Weights of a small GPT-style language model, trained from scratch on English Wikipedia.
Architecture: learned positions, capped logits.
Training: a variant of SOAP for these matrices, 97M tokens, 5782 steps.
Each number is 50 + 15 x the weight over its row's rms, rounded and kept within 0 to 99. Layers, rows and columns count from 0. The size before them is the row's rms in percent of the matrix's.

# up: layer 9 MLP up, 512x128, rms 0.178, rows 77-101, columns 64-127
# down: layer 9 MLP down (transposed), 512x128, rms 0.179, rows 77-100, columns 64-127
up77 098:57 68 44 65 39 45 57 00 55 52 49 56 34 42 39 61 28 30 52 50 43 33 24 58 66 47 41 35 13 46 53 60 67 42 63 57 47 47 57 46 49 66 44 47 61 33 37 50 45 54 54 56 55 40 43 46 51 35 23 60 45 60 43 59
down77 097:52 62 50 74 57 37 73 65 38 22 56 36 44 40 77 15 41 38 55 48 34 58 53 72 30 48 45 50 48 31 52 53 39 72 45 32 74 61 59 42 44 64 67 56 29 54 44 55 40 45 31 50 18 50 36 68 15 53 41 38 46 48 34 37
up78 094:49 70 42 36 63 32 50 54 46 42 53 75 47 16 51 39 52 47 50 46 65 53 68 50 30 72 60 76 20 46 50 53 33 56 71 60 41 59 57 63 41 55 81 46 52 14 72 56 45 33 61 73 42 34 42 38 36 40 13 37 39 55 42 40
down78 092:58 47 47 61 34 63 55 39 56 58 66 43 56 58 53 63 87 46 52 65 27 54 27 66 47 62 29 30 45 36 47 26 79 44 44 57 99 40 45 81 80 52 49 45 39 61 21 45 34 58 27 48 53 70 45 68 68 57 48 45 24 57 49 63
up79 093:82 50 30 45 45 63 46 60 52 38 08 35 44 45 29 47 41 66 50 56 26 52 56 42 60 33 42 37 59 71 63 77 32 68 52 45 57 51 38 35 50 61 44 72 56 44 47 56 47 29 25 82 61 40 50 56 39 52 54 70 75 51 81 56
down79 088:66 35 35 50 52 66 60 54 59 74 37 62 81 45 66 48 45 54 58 56 61 42 48 55 62 45 47 63 32 73 74 52 38 36 44 79 58 62 96 40 65 39 50 57 50 61 56 64 53 45 56 51 36 55 48 62 50 67 48 57 59 59 63 77
up80 109:44 46 61 54 56 12 43 28 52 39 28 65 61 74 29 41 88 50 87 84 36 42 33 19 40 47 51 56 36 69 40 63 41 46 56 44 71 41 29 51 47 32 48 17 42 42 57 76 25 45 47 70 47 37 33 32 42 49 46 50 34 65 46 54
down80 113:43 40 44 26 61 20 27 59 63 38 46 67 51 59 51 51 08 53 38 35 62 46 38 55 66 50 38 68 72 39 50 37 65 45 60 39 40 54 41 50 65 59 36 39 41 35 17 42 40 62 32 62 58 50 13 29 43 52 52 44 82 32 46 45
up81 102:37 36 34 26 68 73 39 43 40 62 41 71 35 60 47 43 52 41 54 46 50 50 36 59 61 34 60 48 42 60 39 70 34 15 56 59 68 50 47 52 57 78 61 69 50 72 99 66 36 45 66 46 50 46 41 55 61 36 59 36 59 60 45 30
down81 103:52 51 67 15 40 29 57 45 49 21 65 64 35 45 22 53 47 44 54 23 36 73 34 15 72 36 48 48 54 22 45 58 62 38 46 54 29 39 64 67 71 44 64 71 59 75 46 62 46 51 32 43 54 63 24 59 70 66 58 45 65 59 33 35
up82 094:42 27 54 77 49 57 51 41 57 36 73 34 03 49 34 55 15 86 43 55 69 49 50 40 35 34 46 78 38 65 56 56 44 51 55 45 31 09 36 82 54 50 54 62 55 40 50 61 37 57 50 42 42 50 53 46 48 39 70 34 38 55 25 29
down82 090:19 65 49 67 38 43 68 44 46 45 64 39 28 44 73 44 25 23 70 49 53 54 37 87 56 41 33 35 40 68 48 39 54 39 55 45 58 67 64 61 43 43 74 73 51 82 21 53 40 17 58 72 50 51 56 68 36 39 44 55 56 53 67 46
up83 110:45 38 65 55 24 36 41 48 07 32 31 53 66 45 72 65 61 47 53 50 49 60 58 36 43 24 47 70 49 71 31 83 76 37 49 47 50 39 79 43 49 39 45 54 50 55 40 43 63 69 37 31 65 54 41 59 51 56 21 45 73 39 30 67
down83 110:39 42 71 13 48 43 50 46 22 62 48 49 54 47 51 44 82 40 36 75 34 50 50 54 48 60 66 44 63 48 33 42 61 69 39 54 60 35 50 54 58 49 40 32 47 88 46 64 81 56 64 57 62 51 50 61 43 58 27 31 53 65 56 55
up84 113:61 49 68 27 47 47 48 68 34 20 48 60 57 33 78 54 66 65 62 39 29 38 18 17 39 43 22 57 30 47 49 75 34 49 55 31 60 46 32 53 68 27 80 62 55 75 42 55 34 36 56 30 47 29 68 64 44 50 51 60 58 50 65 55
down84 117:49 57 38 45 52 33 59 71 76 54 65 32 58 45 47 33 46 33 55 44 50 65 34 59 40 60 49 45 50 56 44 50 41 44 54 34 52 51 56 43 41 51 42 33 82 61 84 54 48 58 41 56 62 28 61 65 63 53 51 66 44 56 34 59
up85 098:65 58 68 61 48 39 47 36 46 52 38 45 60 68 74 28 30 52 81 39 33 51 51 42 38 40 38 48 47 39 62 65 54 49 57 71 43 67 63 70 50 51 33 44 65 64 49 51 65 56 47 51 23 42 43 63 46 63 61 55 60 71 33 41
down85 099:51 25 39 45 78 46 82 40 58 66 48 82 64 50 45 66 59 50 52 87 49 55 62 36 52 54 69 45 33 48 67 52 26 58 20 33 53 56 49 51 67 46 57 32 43 49 61 21 80 61 89 88 62 75 20 41 58 65 24 51 44 60 62 36
up86 090:40 70 41 53 15 46 61 57 56 60 45 58 51 39 46 42 63 48 43 39 57 59 40 73 56 64 40 55 62 62 54 37 48 55 30 54 48 47 59 14 32 38 59 23 73 47 55 41 51 27 57 48 33 35 55 68 45 62 38 41 37 14 67 54
down86 089:68 51 45 38 45 36 38 52 64 26 33 64 48 52 46 25 28 40 21 47 40 43 59 45 64 46 59 61 25 63 72 57 60 44 38 53 43 15 52 52 64 64 47 34 36 44 57 63 63 74 34 35 83 53 16 55 52 60 36 58 38 64 53 34
up87 108:41 54 79 75 46 40 56 76 38 38 53 84 31 37 59 29 49 12 52 44 58 26 51 51 50 51 33 62 30 24 60 66 83 43 50 69 63 48 54 41 51 27 60 72 46 46 52 44 56 48 60 50 57 17 53 46 69 49 55 41 56 48 38 29
down87 107:66 69 56 73 20 54 60 35 63 45 44 73 44 65 42 53 57 46 49 42 60 31 26 38 48 31 52 34 64 46 47 68 47 34 54 73 21 35 38 45 64 55 74 29 57 29 56 65 21 65 44 40 29 50 76 40 55 73 67 76 38 27 29 27
up88 103:29 50 30 57 44 48 20 49 43 53 18 53 51 55 61 56 50 57 78 47 45 54 28 34 81 51 30 64 30 27 84 40 56 35 77 65 26 36 58 50 18 38 63 65 30 49 65 70 55 42 45 31 46 40 51 25 37 55 71 57 50 42 50 77
down88 098:54 71 39 66 47 62 49 45 29 58 56 60 33 38 34 53 24 58 63 81 38 70 65 50 67 67 48 35 44 48 36 47 47 70 43 30 49 43 44 16 89 43 43 47 70 72 61 49 77 63 56 61 51 52 85 36 65 68 35 39 55 51 67 60
up89 100:50 20 26 52 09 75 62 88 73 53 52 36 24 57 68 60 40 66 64 44 43 48 37 48 47 39 52 45 69 43 67 36 55 50 87 63 35 55 78 43 63 39 53 42 52 43 39 37 39 28 44 37 32 08 57 39 62 27 45 53 55 36 66 33
down89 096:57 76 67 24 40 35 51 36 33 48 67 47 80 54 36 54 43 50 24 34 72 33 78 45 46 51 47 22 45 47 41 34 38 43 60 32 47 50 52 14 66 77 49 46 56 58 73 71 42 81 54 48 48 73 19 17 46 59 76 41 67 60 28 35
up90 094:48 58 60 28 20 44 54 46 35 65 37 57 25 60 46 46 32 36 55 55 47 37 30 51 54 48 51 22 57 61 37 39 76 64 43 54 37 52 66 46 62 44 50 28 48 66 33 51 65 86 49 63 67 47 21 35 77 55 51 49 43 43 66 49
down90 092:41 65 39 66 54 23 55 49 62 45 24 76 51 31 61 62 63 54 55 53 24 46 74 62 35 49 58 85 32 56 52 38 35 35 73 15 80 48 30 40 47 65 68 52 08 51 57 78 28 47 46 49 52 71 61 58 52 53 41 58 45 45 58 52
up91 098:48 72 62 54 31 36 50 44 67 37 34 67 31 54 43 42 43 43 45 47 40 33 39 65 41 56 81 60 40 36 53 74 51 40 44 50 55 43 46 63 44 79 62 69 52 62 34 11 39 65 49 55 52 70 36 57 42 27 53 47 60 58 32 54
down91 095:47 37 66 63 53 52 69 54 70 38 69 30 63 42 81 48 54 55 47 53 30 52 54 64 49 52 52 17 47 44 35 52 46 32 62 34 55 66 65 40 64 51 65 45 41 57 42 44 63 57 49 67 59 21 47 44 51 59 56 41 51 50 71 53
up92 097:38 52 34 35 38 37 47 79 56 53 54 66 58 66 43 59 43 41 42 43 61 52 54 24 37 66 35 65 42 57 66 15 22 31 40 49 49 02 62 76 51 44 54 67 74 66 57 47 44 50 62 56 32 14 51 62 28 69 54 64 27 56 55 51
down92 104:49 38 28 40 58 36 56 19 73 45 65 53 40 43 53 54 78 32 31 61 67 70 59 62 38 33 43 60 37 35 38 58 37 52 57 62 55 41 62 75 43 58 58 46 71 35 28 46 44 81 44 15 20 64 43 64 67 56 44 22 44 36 63 49
up93 100:73 65 44 36 46 59 50 42 86 38 48 70 64 39 57 11 72 65 23 66 30 65 49 20 51 39 57 58 52 63 42 39 29 69 47 52 51 33 79 59 59 27 70 61 60 45 56 41 58 58 43 29 58 58 37 29 53 40 41 39 56 39 63 44
down93 104:58 33 47 59 40 46 34 61 50 48 37 35 43 33 62 44 34 62 57 55 33 50 49 58 41 62 60 90 46 95 50 77 32 43 35 28 53 51 62 66 54 29 61 39 61 32 31 24 38 35 53 53 44 58 67 17 35 47 53 47 28 46 60 44
up94 100:58 52 45 65 61 44 16 62 39 39 46 48 17 41 06 81 22 29 27 46 30 35 43 39 46 41 35 67 78 41 48 37 32 31 68 47 58 55 57 31 33 79 27 62 76 39 32 39 59 41 34 37 55 51 49 44 57 32 65 42 65 51 60 53
down94 102:83 74 64 67 44 52 57 65 44 46 60 60 47 72 78 61 58 61 59 49 22 53 24 59 47 51 32 11 59 41 67 41 54 88 55 59 55 27 29 60 75 35 63 64 80 33 43 28 49 50 52 72 30 46 54 48 58 68 86 58 39 46 46 59
up95 089:55 39 52 39 85 36 50 38 44 50 66 23 66 41 33 74 28 48 63 58 59 48 43 39 84 37 49 58 44 58 65 33 58 53 62 31 61 55 53 53 57 52 45 48 43 49 28 18 22 50 61 59 76 44 38 62 31 55 82 48 66 58 46 34
down95 091:48 14 46 53 31 57 63 40 63 51 40 64 40 66 49 48 78 57 55 46 54 59 64 41 27 65 50 52 76 58 35 50 43 45 52 34 72 57 71 50 60 20 58 66 41 33 50 79 51 47 51 71 48 68 41 60 35 52 23 48 67 57 49 39
up96 091:32 32 58 22 54 48 42 68 80 34 52 67 50 49 54 34 63 30 68 43 27 59 36 47 55 62 66 64 34 28 71 49 54 63 60 35 63 43 62 49 57 57 38 49 45 64 43 47 78 63 81 60 37 68 31 23 46 47 58 55 39 42 58 18
down96 102:52 63 53 53 66 34 68 46 43 79 26 51 51 61 33 83 48 54 45 43 75 31 52 54 53 45 34 66 67 65 51 45 83 66 41 32 70 73 47 47 53 67 50 71 18 55 50 40 33 31 57 72 42 52 62 30 58 39 51 60 36 70 51 44
up97 105:25 36 68 52 12 36 40 44 42 46 45 47 73 37 49 33 50 56 56 35 43 46 35 29 46 57 38 70 58 26 36 39 63 57 68 29 42 36 29 14 91 53 57 52 48 58 66 62 54 45 67 73 62 70 37 48 30 57 38 72 39 51 48 53
down97 102:40 50 27 70 58 47 66 55 64 35 53 44 62 60 52 37 36 39 21 52 20 61 71 58 56 56 68 69 65 32 61 78 46 54 55 30 37 74 43 50 51 66 45 33 01 58 52 53 43 51 37 71 34 53 48 45 34 58 37 49 79 75 84 71
up98 094:48 48 49 57 49 47 61 55 36 75 46 81 31 60 35 53 61 61 42 75 54 64 58 26 25 40 61 51 43 59 57 44 63 38 42 60 45 27 44 74 43 27 53 54 51 62 72 52 57 55 23 51 73 42 63 65 60 68 53 55 28 72 14 45
down98 094:63 39 34 61 40 52 28 10 41 52 37 26 71 63 33 51 40 57 59 42 54 54 61 62 55 57 60 35 42 58 54 41 30 52 49 58 51 37 79 59 41 27 60 27 52 63 41 52 62 57 40 34 60 59 63 51 63 41 48 67 64 35 69 82
up99 100:39 46 53 72 36 60 79 60 75 62 57 51 59 38 60 27 54 41 57 57 32 51 67 38 61 79 55 65 67 56 25 41 48 74 56 37 17 57 32 60 32 37 49 47 69 61 62 63 66 27 42 47 33 27 76 50 41 56 42 54 57 55 62 20
down99 096:27 44 19 56 51 59 52 56 41 50 90 57 57 32 48 54 60 44 40 28 40 60 62 52 25 38 26 32 66 44 16 54 54 59 42 79 55 25 51 49 64 44 31 59 62 28 65 81 54 26 78 58 71 38 47 47 55 48 48 43 37 18 45 49
up100 093:49 79 66 40 43 47 39 40 51 29 57 51 52 68 38 46 46 16 60 32 69 40 75 48 38 38 55 63 34 64 55 34 53 45 57 52 48 59 37 32 31 49 51 35 40 63 42 45 54 46 63 40 55 49 49 62 35 16 44 34 24 72 45 20
down100 088:35 53 37 53 32 33 51 53 55 77 68 71 62 66 19 63 31 70 72 41 61 36 43 46 79 56 24 59 49 46 52 85 35 69 56 38 36 37 35 28 39 62 37 46 48 37 60 30 42 36 47 37 65 72 46 26 56 47 58 44 68 29 80 60
up101 106:45 43 53 30 35 53 33 49 68 45 41 65 36 43 67 62 50 21 46 55 36 53 25 48 69 45 90 30 41 41 30 64 44 64 46 48 36 36 51 58 70 67 73 84 51 50 53 59 67 52 51 24 36 38 43 45 55 34 44 51 54 40 61 53